Part of a small language model's weights: 2 heads of 128 (1 for keys and values), 26.1M parameters.
Each number is 500 + 50 x the weight over its row's rms, rounded and kept within 0 to 999. Layers, rows and columns count from 0. Numbers have three digits each. The size before them is the row's rms in percent of the matrix's.

# layer 15 attention key, 128x256, rms 0.0841, rows 61-94, columns 64-127
105:533477536470451628462506506464522465558508510487414543570544403510472551453443410495492505433467382593631562394449570524511531541490434490508486509484576506537423491446509528549487560485485507
100:492587444489576535500514523566469448559468525488569425483441497389431571550492498556606530447564453422500509471572562519501620491478551513522462486505500529517483506446492543421464517485432586
098:500569495447580535576495386439444427498518536547533455503517492527567425492525473462492513464456439462534476596502538541452549449537412612515542426433533490524546462481530550501583454555509440
096:497418467545490432518444421596406465486469504476542487546502533493476458442517618486432599469486542520473416510396475514512482451541502510532563515572434478461543549497502589495467481564504507
097:447478472532451471492476460603536427474517529530602525552569448496478461471545492529503421556562442441597485442527543573514516565476494462445511549399565450508475568564556477479423581534499523
099:503492559518577460454487583548389579522474472522498590408549460430515441540449522446507515448507493444586506487495480460458401543596524527553476495482480594532491464503468453450482460461604467
102:424494575485463458542446485536560511489517505575528482547507491539541436466504530487616486545393536484514485486391533507470534592523545507562490543541519508535508504492532488545547513529545556
100:537490540579452450448538486542457512442506472462392491526529531497502518544507588503483534445549564489514496488474543543527527553499433502457434567538542556483534511432499450536517564531523531
102:494507491551462574498527464435459531435523509492481521503458506523425501468440612504480410578559522523571574486602514446534500603456514515538510462520469521541545489499529562447582578455448524
097:582537561511547554476514522494411556508510510459494486584490505557539516502529434579474440465560618463434458606443578511521419588603583477539624506443409433508527417510584516453567515536441512
101:569440516453541535495573477517574526556559502508571608440540540536507549482484600476595519519493428453488529559470472535486491455470587437578508457495504573478471559597479538581474554437496445
095:612596507486516510526502481558417523496505440541432544468595500511545457412431486506553531370519536446444499549488525532543510512445465455512542543564556395474449557544487461435444564480504497
102:455580497491524484557488411415541532472627497562495484445504514570534589588485528514458539546446596485452566474508393551551516531551439408429450439508591580496504538492509453460418477536533504
100:476411548468543457521494407516432482615573535461414458453492584485448548507423498393392473528527452407546439587529406539523579535519542470526522577509482460452438514473474479494569447395519566
099:498590496542428507495425503503568536428565495574538514491418511438508435523535539434445573544496502453463565520525461466517550499453587527463536409559426454498417445521484565465425491553491506
097:463495571479413470535599533455542504479509468492465456428451486584476576376583513477545433485470420536433479560461505458532526584450465482514490471366430412453555454477421469458461497510467555
098:468527485465502510532537529451590446540531423427581488579497539503532592456466543588523523563621474470505533463475447467645500541505444470405535554496486500484549451582504561500491497505565551
101:536543471461577471504540548433518539563519487536504493551542551551488555453469510416502530472527496382442466483430497461472540511523527500469559518510409572527518487415630530532511543571465556
099:418399411515516560566521484481502511508478483440487456539469539511610459562540554533503436491511491488504521481520473523508489472393543548502560503481562476489510535441470471390446447480545413
101:446475643451466438531422545485537465475483410602506519496524415449493502511555512393481519436380529508454583439455563530579518473539463538491503531459508420459526500478580539470565510482457474
092:551528530498583483555577499516505557464490464511417462527424584465479479494533531510437453531504547476509474595429536489521474384447520504510527426411500536560563502548454489484515600460543449
103:470492586495515486557473571488520525560481559515532481473520510493532478423517528476497458450479549527414485480480437530555598618523510522551437494504495506462490370452608426526488519512535579
097:430404512503475508440566547528497505518527491499486575544533487578477575522508451435435485522503590569542495502443545570405526523434530441537540519515524446556446499523504513466504575567547496
099:445559557538490537550489522500525528546546473451477537543460524476498523502543519532460595471464429449564486433422395443506509518471565596581513508569475561483436450438593451503566391522441509
091:499555526528440527506491499510430542503499518451576469488459465561551510495514537504529427488554544537539448527465471483412442420579471497522508466499480457531329530463520562468598577571556581
098:460442615555502576542474431406480522485511473469532527551527563488516503480530537466471535457436401491422471385543460532434480515500485453595560514535519531446474501466509565557462551518495490
100:455560564454516544599591582526510502414527425435461440456426439501435578541456508567542577511398550478543524540499475439552479497556450524554467575529500507519481495460485564459494563484519496
095:457587432458583431485510505544421516542484509430560458484503498487491410489467488410481516525500542584425541445382468517512440470520544566401484512483513551487593511467514511535460476412483543
096:576499524451486462502455459539623514482532573466481413515540500539458466472480542441530500485578538569500549471491581462564486545533491435541470585514557437443465517542418476521501516381606491
104:538502519499458530500531453391497492579506591553454546511511520454472442489516527475531467509420459472410585486569527466429484502528442544508466522558526565585488610506552475581483444574454553
102:538548462542461490479456572532555491516514506568534465545473540536510556559518568517507590496463587559519441477511560464604442407505461483515422552521432406431499528548414571493526397449570425
096:474547542559550495466487430468533486413471488466418568491508514475530593500440553572471494409442399510505504466508535451455600452605436581488499480562509469504537399443580541498533486510472493
098:553520554432487523564520524587543451521507531539477472465552484490450439496514477446537516463442387429508548505528487542463519491493566559476565593500553501552580478458500602559479567515473532
091:513588460535576615472518560521400479443492473504491544405542511419532489550594443454525457434495504483449516561425504505517519518466524567527483497522436448498552489553496590481504439474586446
# layer 15 attention query, 256x256, rms 0.0877, rows 62-94,190-222, columns 64-127
100:558482527455519438444561499496441555433511448463585594520472454560541402522443525496496510522563465433581451513594416558479478506464519381467468468445435491514540482544533434469495443521461414
095:435442475517511479471552543401492497573535460508475470499518514478538440511408602520535472517559521498453547511509438480511463485438460459517467491528551459490483399473529484481442475425485503
095:518437508538519613475528636455542488434517431520599437490592425482458485524524524426571561423570548513485560561542543504543526427471528511543426550482460520480471434453534474505489534426559510
096:562557518492534424513559539499499521547481495517507570595481507539509400505488478523495486446475505512487603407505452516520507504459467537612453533635612557553514472496496498372546492460422516
105:501495468470553548519437447611450465467432491439515483482587520572473490454503526588526454530575494531452501478439562496524483469420436447476496401534513524414554573586594530548505564534496482
107:519513519436533499527460417431504445438525465501458494509564554497611496487492484469487504509494548444550470425537509466498532446403568487467416446525563483516497513534499499387468555536584483
099:489502461372598506571437560473520501495543524431454537469585484512462443506521560498574424499574496525414428544558436578413500521493558494547510550571478524481510488472534472511603520558548497
105:480484517453511518523492541547567544596569611500528549506534503484432468482531455521516544477445497472565434564448520543479497467471551487446480603565544501544498529623550531578502412532475472
099:445566520442518593556527500498398525535483533493576485501474578491508489598481407554646528516471449527587475539553523415501512472484466533513419536534443519474479613487515430449429549598507490
092:499606520545518423498607469479468495489511533457516516447536439477503559533509486498451455529548551562499440450426536415537502503409553536585429509498444486453488546446457535383537455527524430
097:468526493430539507535456500420512445509532421540494478522500539469590523560511495466559532585421412466496573514577534526538471571484418487562390514487510464585474482583520566431623497519459508
098:436468507502482462512560541585487479505392461555592441526523511435397550502578476514524466459539583537517367534614455472491494489496517547535540518476456572482522445472413586468559496460492453
104:536513382498502457480436578442518542467409416564552524478480460489558529495507526517480474572443602546486579395441471543534507498525479429440512430443499503568461665468563548446561409409540411
103:458526546453588437501517526549471536550516475481393546447531519550501494503438528515422443509589615539469463395449585511434511561537510547450480591522554576474567567428467488523559500438456520
098:493395486416472485456409469499461419543522506501520454470534421452460378524513444472575464492528382450548500475546561521473557549490433541532557550485569479442462509510574490488467528486541509
104:549494516547575560567447576580442415560454575514453530486543461527514500583541453427524475523473541514513366537507519485478547500569458638535433555541604536582511578507540526520501492455492551
101:512502413473469478478444531456511405480565405517565528557512496573519514562476480383515488517565467629519461464489522545501476497517424543519470419464545503540490583616539498464506380462472481
102:451500555492456404493492616548596453514498683526445525529530402513498466519501492467449528505546609571508522562441473504490511646509545527558443541496587483485463494437503557463493509557485539
099:509541511431481537549599491475506532509497421399492514512502425514578588521509530563339567558549503571476573462557523563531437582481602488488489491522532598524492479554483480638497510564495520
099:418524495487520472425525592488480495457425480388503470424505483537571450567545475507473494492536516449554508456511471491445515486447582509533486485530564472500514510331479397440552444531506533
106:574494499509551495420449475531508523450495464462538484457482489524555492474449456460547507548517477390552529459510560576440532560391496462555427446480499529423488527470587584449425515525463449
100:605492448476572485587547484493471500530532493499441443475505389450566423458631495467467442500542528409563522522474498475587526516537501446488410475541463498463484468482466593507519482547535454
099:630544472461530497504555464524483599545484458449472531421472502544500505432520400458474472521514501412487432481527568554558504517512536462447445444501407437463510485545498527529441639515505481
095:509469485502453548499464484489510547584553438520453509492551448429489609528484578494525486561510572490508485490518453489613467609442526493556447542549541487527527452533535481513378510430534506
102:531559464497476544474537451578489420472571521441500501524463470519394536476470569471449416486544584505468534553458513556648496539381495480479409455448475452508462398654537587481432396435451501
104:546487491509520489499460418501481487512463434529492627470525527524505546513532562484545567547537521572410461598601534527447509441450440526523557524489575467453483601507513451473423534527528540
100:595456503482455609596545487426435458535492464476453456565473466501529461458561497579487441472519429481559422556491546485433517568490545474553454487496458516563485440499567416491529562407513496
098:443480474458541417489474567388548584416453414464441451488505543482581600520600432544381512495416524504496398579538616434443490444387465555498521550529572546502482473537506472500532508485427475
106:564508546468453508536477502585432526452498465451446503512533557476404492571540575469448486501589522479546505572526442548501524510516543517579498508459530553480561536426524477355450592525495494
105:546424455517545507465518528438470423464527483502528535466413473487435641538547491465477452524431424483568485550474456591518535484528461531547470497554427569513379627467571500562486513442508511
101:578605395485575442449581517460511476475583515507394458533488492486467484420539557433501427607507545553431438407520521495436462457415509449479502468507458464483560548437518440513534502582427496
101:506453456533559451523359423384493509495504437633414505579478511523581373520495558482582482491622513475499520498540544495589537502499438510544501489518494438497416409473463498480511513473596483
096:422475547447544545434459422503552527536557476533479617537452385502504497566467586515536403465461488632544543452466571441508461500514474350448549499509455484535512538459545429532503639478536498
101:436460429476496442464479524487502530427532472614520407483522533523495528514449546449556581562484479494459582563539590433470467497512511417469404496539437462503502489580455449538495393479531440
096:393413502500438395472530515521504560374492482552502487474481519522456534490560439529469563460557578460471541526501511513452473487528556453470466497481450451488518534448493455563550546497516400
098:480471449531505560419565488495589391446473552452506515484537577582519519433456517576477474490482596535432451492590510447390559527592496531512536464452485500471465557536385564560571541563515466
100:559528484494436521520543483474488548495490567541549526520555541544474528512475520584396434549565517534560539563492472479419472513430514528547524439385559481491487547450463403397456451407469621
099:457401484461462558490479439405437488501541464488590432495473473513417526509561496507518465421550502572574521524461530462501530533495425554415426533504517487473551495466515497453472474387421624
101:529383524395440475440528561452520473476557561512529526485512470465467569445455461508415442589464507456511591531543465550462488512488538512454451347550601468524453477444453528496479490547504508
100:527585474563458487534471391492506565562481472437571553546485594535462509560497523547429465582531438514430534538576510520527528539499583497364415445409514484433470559450449415492535525440520518
100:525430383479626497524496415432457433452553486431455470468452584473540510541514516450547496541448477556526543429565458567497466501513458549448520535564413496559491494449466425575528508574592492
097:632541418505521440470562610481427546429537427515571531514469560439481492495424520506438545526493525469508551586598503456499559406455514464399489544467572511579486573465493568530518472463366508
103:512478476485563437498543496493459444589508515528412432541535436489528592483506474466462598469449546484556506455492420523526519459432532469484462507464497550426409531465459458399448503478551495
105:429522505530442514604467483521527444567538469496442478523544553480491499541443541468538567492454585425505463457458417505533496487526517471488438543540495498509536481528471463492505425425478520
110:492506469552485525445393499486455416485463455502417514439455568375520458433605456558541449483508403516447418441451601530439496556486504528569582460502601527505508520463468490574489472565468507
101:528501576584556432477550563613570501439413511538408567561515569459528525495479541479513534531460600447572572512510509467585497400557526500498502551469535572559566476479505411488396508456427502
104:491451521486433516545517430546535421438497524569485438543495472484512410423476443513566515546429424461419439561556430525517518427495526450530607544561570485501621537535482482562546597514508473
103:503457489568586479500485536586488545493446471470497563512495490483429532615515448526497475443503381442568461532572584494574455507489473459556564431526433501449516538401488437449433469500476527
100:438486560473533488605494583587563538473531604520510478513502499444565514546463482502489496552458574422505520567540506525503441537492470585517406492504486461441556452538553390478514473407523509
103:464539516507431446502478606499540485560503471483480450450467509523555407458450406462489573496429444609536507549628429485455433499632554531483507464473422551528498393541479574464497494502479590
099:557431478563488517512537469539456496565503550498545458456471492490419496526620534511471547510554457574516430559482478533560473463531567469545392602552528433478516568494438554638505498596520543
102:462534575456470494534473522541535483508523473536443480457495427455551506532502483540449525533630450578411448576516537472495523466493552578462559531484578490555568450569443452424488562403553527
093:466507456486497552388531583480499523538526452516453496512468487586492558445542566457585437470477400530462448544553579502581526609456474483533433513460427405519522518455415491519492589538521478
103:502538451493487391464542457484644521424440425566589362489438550448558356560539584505480551552418448463548515552562545558492557522558553480459481433505491546573485563442516503494447470492393522
097:493523525507484531475482507482533436474507417445463421571451424570527550558554445499567493445562487519517429532538497453523493503507430531531456458453494533564502450483563451471515482455491438
103:555413475513507460452481458540595515446536564554554542491548531556476449496438532466543497590515444462562459363520579556547459457464452511429543598517614556506459521555482491528533488461552526
095:554401397512565435520499445528501377548465429532477516509476414464501538386505516530544411502550445542602487517443462609539493498445431471515517518548508499519567483488503436478423466503521430
097:490579536484502492606547539492508501451441501377377545536464477531523522472586443554506508383359444491561595514550465451420502381461541423422471532498517489461522433451449499545511501443540588
096:549467502489580570465472504476494558574495550527513432541575497427478484490527444500464525414501482560464474545533495570541458572497504512448466409494544479500504510490513486452451487535548508
096:515465527554499505468481381563545423499508419441496527507439468456550463490475507509532481543431487459480497531410533535455461492547493509531551529611545518489549440464642445519600582473560496
095:500513436490479482500487497529554497454517482577504447448528564406545573490493409515509504498471465468481453401478470511463460426447582620481485464479435461454605609454437487597561434483530466
095:461421555551509509445453410568533520502503593527541576409506572553509519478536489440431439509520465523515450479567504410479554496462537531563526511482537567481519433555491425449538408535462568
098:558439490475441645563491524426435518536467496463541506493520467508444559471557492441507553523480526516446536501590470535493523552466526521560480562536449464521533525509509444477536579483447416
097:441532529562586486459516516574610515512428573632519442456460532529543476445545441513595449562514559481518537475464503477540522472531523469509511498497472480455533513489505473520544476596571517
101:489533536488424510496554431534541472522435544546500492499562465484535499437497449524507602518503534464424579497495523414598538339472508443479505465489334480582486409461489528531536462384432470
091:452502489462548479514411458478532547576512553466529409508492492426435501483481609462438571469593513529473434430567439471480502564531537493553466464487426459505508456489545467499431572570443577